python train.py --head_dim=32 --d_mlp=1024 --norm="layernorm" --norm_eps=1e-05 --rope_base=2470.0 --attn_scale=0.177 --init_std_qkv=0.0258 --init_std_down=0.0 --weight_decay=0.072 --batch_tokens=32768 --train_tokens=260300000
Each number is 500 + 50 x the weight over its row's rms, rounded and kept within 0 to 999. Layers, rows and columns count from 0. Numbers have three digits each. The size before them is the row's rms in percent of the matrix's.

# layer 14 MLP down (transposed), 1024x128, rms 0.0809, rows 686-696, columns 0-127
088:515564546463507545559517618509520499507536476477434465491501412576520546487473448481486534516468486444542556512508546513550569472584447575517503448457557434507491464531408493464457524419503521467517442432496563519513560577544541454438498552505583514529521479533588472531438551501470513569435381539544536466459459491489563418560369339498425452466490515466592585449505462519509555439443
135:521532513490521578465565497555479493542516503475522410467459544468500429475487477538466529549490475448528419476546495572524636543499489488575646469523644446466487419475510428580499539461465483435495483571488548516481521513644460456516470545514486372446483412441469502429472466476432432547531584488485451574472568518403526432569514433475482477484544517502469528568526504544525438534511
076:484491420455479558430442522561502496539525469494492462484534508555532556538557469509501468514527507584450495609507476543595512477567499382588470505520602460417411457551531446451447531536533449581493500488514532483402496418461490474570491407436454558501516554455484426508528596458497635512498569500571429520549478462510476475436473499514463525426505573464556444466582513464559378498533
099:495528455470539524443452578531493506536461583498561520544501507474500555520469489468438511546515546454382532494522541421533501404507598473531468423383597504475531504525542563501496542494409381489492451540532473476592560493503511568496574530469520438503487569612494455434454501517403525538493491427533489504585564392484490529537423410406470550519469499526456477595551468428511568443524
149:536496482529506439462544558510506558499566597441450471477433433427496462611510484581400508545477451410449511524473576528521534523411556568624475608543466435576523464516458519406463505484555571474535510448490508535493530487454518489482507519509538495522435421486496521549516414496403494573514417469446554459452504563590499502427445447567436483460412479559497537485514590450515513465582
079:454456506526526502547530503546520542512562394450573585570554537459409578522518604538445382386475549528464540474451485450534564451474432536446517439545553532516522500387528480506462473475493511528507469473467493502469431553420560494467508584505528553487545536490531535516490437498519521543581569443397481554437513420551455566476477442565521451517458462530526616531448418578464465413506
140:427566478540451513463451445478483574483480476483468515476540421596469461527541398526504475454544469521554545477520420503510473589491460497512423417549435496463492450621469455562481549464535552530467453546513470510564479555524582482565553576433524499543457541528505482551461495511574414564481546451553567574487527461539488416506470415456574528479359397506566467513526517447494503643525
068:473467504575444528401479582538466386529486484464417507512576511563523407603505444520520400395491531476514473585545530467566529548429482498601528443429597469479468554437476537497510512448483495506520463516505508458544584458481567443500527609566461546518507522519496453592477551570515490393451510464422559529553422439524502404523449517499535490513544486487460486596523515433534515531435
137:491511586490484520445516535600482419567478520464448525524574575532497509489567509457431497556496466491494499582430495614493529370518472537444512517539494514497471454395482468579582571529468446517495447498570444435515422396429523465520600524451467422397453558533463473493498499530502472475476561554596557400523471539530508513517465521488596525382520493564439426529483532569523508479526
126:484518559561509468524422425500438403460403551563437524475534485460568447485526420548534625576462510495526532560519518478472466458553462511438486478563533509487494444517409454434537450511586449499496449397523470565506462512507534520471530456425556500520571483522557517466537512540610568527562562539535571445559471507416568410468587395494557594537452537483518436431473460464439489491497
092:486489465493573399471442575479521466618534522517443490590463483442516578520581532482519501475479439516518432514509484457609542493448450523598497477514656523551527471535439378644636441518497482450488454496529482479476552528436509507476497435540476536504468474524533458570518493563517567467502410477493517447583452419464409554507475412511487487507480445558523560459453478525523499528500
# layer 14 MLP up, 1024x128, rms 0.0954, rows 687-697, columns 0-127
126:473487509466497526535466493560490493562412496513599520574538547516510544572477494613443463561586529588481466553460576472476556539453479479511469466550499476512463524519523446503573452589477540464566444589397504529388483467517468523465486445556553435455459456556433484496479498498492565451413493532560458448538524477468551469487426379492464638477513482509376417407509463500470477441443
086:506458571588522472559475492410542464519456508566456580560492450539531480466464527577448498518468478500500476358423443548449492601471500599500561477516504477607468526447548585552511490481482584464519551460440452464535488542442538501439489569483447444502520513508512541453528542492482405475482407479420575491472477492465468609464575463481493466583488413503490519573387498527477620559461
107:486422579496435446532539516442447536430509435413529518504516507514540508453622570535463594559527474584573383465556430569512467488504482574571427574502463570467474482511473447473532445506551554489552499526456531549500423472432566525536508462471566574493496502456499531529587502434556547476518460565542500375573439501531447504478540517472489510575504426538478442365458520451521471442448
127:521471497576499432525440563561559538420512554557360503542486507489491573505420500532480468597533501478430502424493521510455464571451541589535492548575392511530527508417531528479512477459483559618518516400437537573477465405417559595409413437542487501519454505434460528522453530521435478542616425450545488463536509552493531540428562446494494476506513490541501511440531461514517540484512
094:502483525461518503463448494482501468575436591464503451503567439576531545491513488476507538536559507444465405533532534529497398523466624504533585565426492468498514518512487523495468468584519482507543489518476513529479562513539494495544389417509382588532391501421479517467477515449496500502468473567411499495558476647491432497577533530399480552623562470478454403479414467463451547509528
124:518473449537533453460514572453615557461559445546544517604485522508555478523583561470481485518483552470472465489433519509527526451565456488496446608539431515629553552446562495409515483510465481588546559518499394473532485486481556504417491519567436590519462479567483421494591481522506570394470537510545486456457539510530522430536465426564439491473535415572509553464428387502496456497524
080:513555512407492509552546507392533519536509463472539629510515519469597459495479583548419519521502511579519535510537410550508482529533493530462403491593523487555513462473558521452469429496501518495489473505472583532510370573463519447503476455463491574580492443405414511486455535463526442556570474521441436451571476573518419655451507498439541493544513536530464532409478566544492447527547
124:569466429478501412466507534476508511387472513463555432592556444528547511511451518499472557516512468487594497497551481396522493508576593467434568509462464592501545506458546479454488475535537539509522516455525425517480522489582508533460463426480499494594479509448476581494671491519518512558555401495507438459565436509468464445410479534460478419481532438565562447556452517510546588397441
117:509472442547489550464486505462568543499596467490632454515517444516467526594539517434492457523490441544461433498510435452495471613425525475547445523542499526537420446505524545552553484547483491464491483469429475438439539532476511505541443588595502532448500410495404544539462499580511512501450469552518482499547534489531623590567442546393449499481494340434541515531558506415470514453510
102:437634557472531551476563502440491513529481515478513536556476477577633474458486558491498430574564493568485432471478379511456392525595490543474518576460463517593430500476538478492497450502430470420504436536422550464521448464456546458545584585524526556523466539532451531515507484415498422500551524586472469525508536494545470507557615465456496484569565517466490413411485487557502557524483
012:428590530447483486498463509487516518456561481646514495450376493492595533448435495546456525502546468453550430467483505546466456515445443488536429499537632479441478527515505516448520455510483502586535480515460552450528493511522604553480453541505572597570475524519448603422556448557471527468525497449626394473493496546480503595420476561480461527513460563494552419494567511449465492519447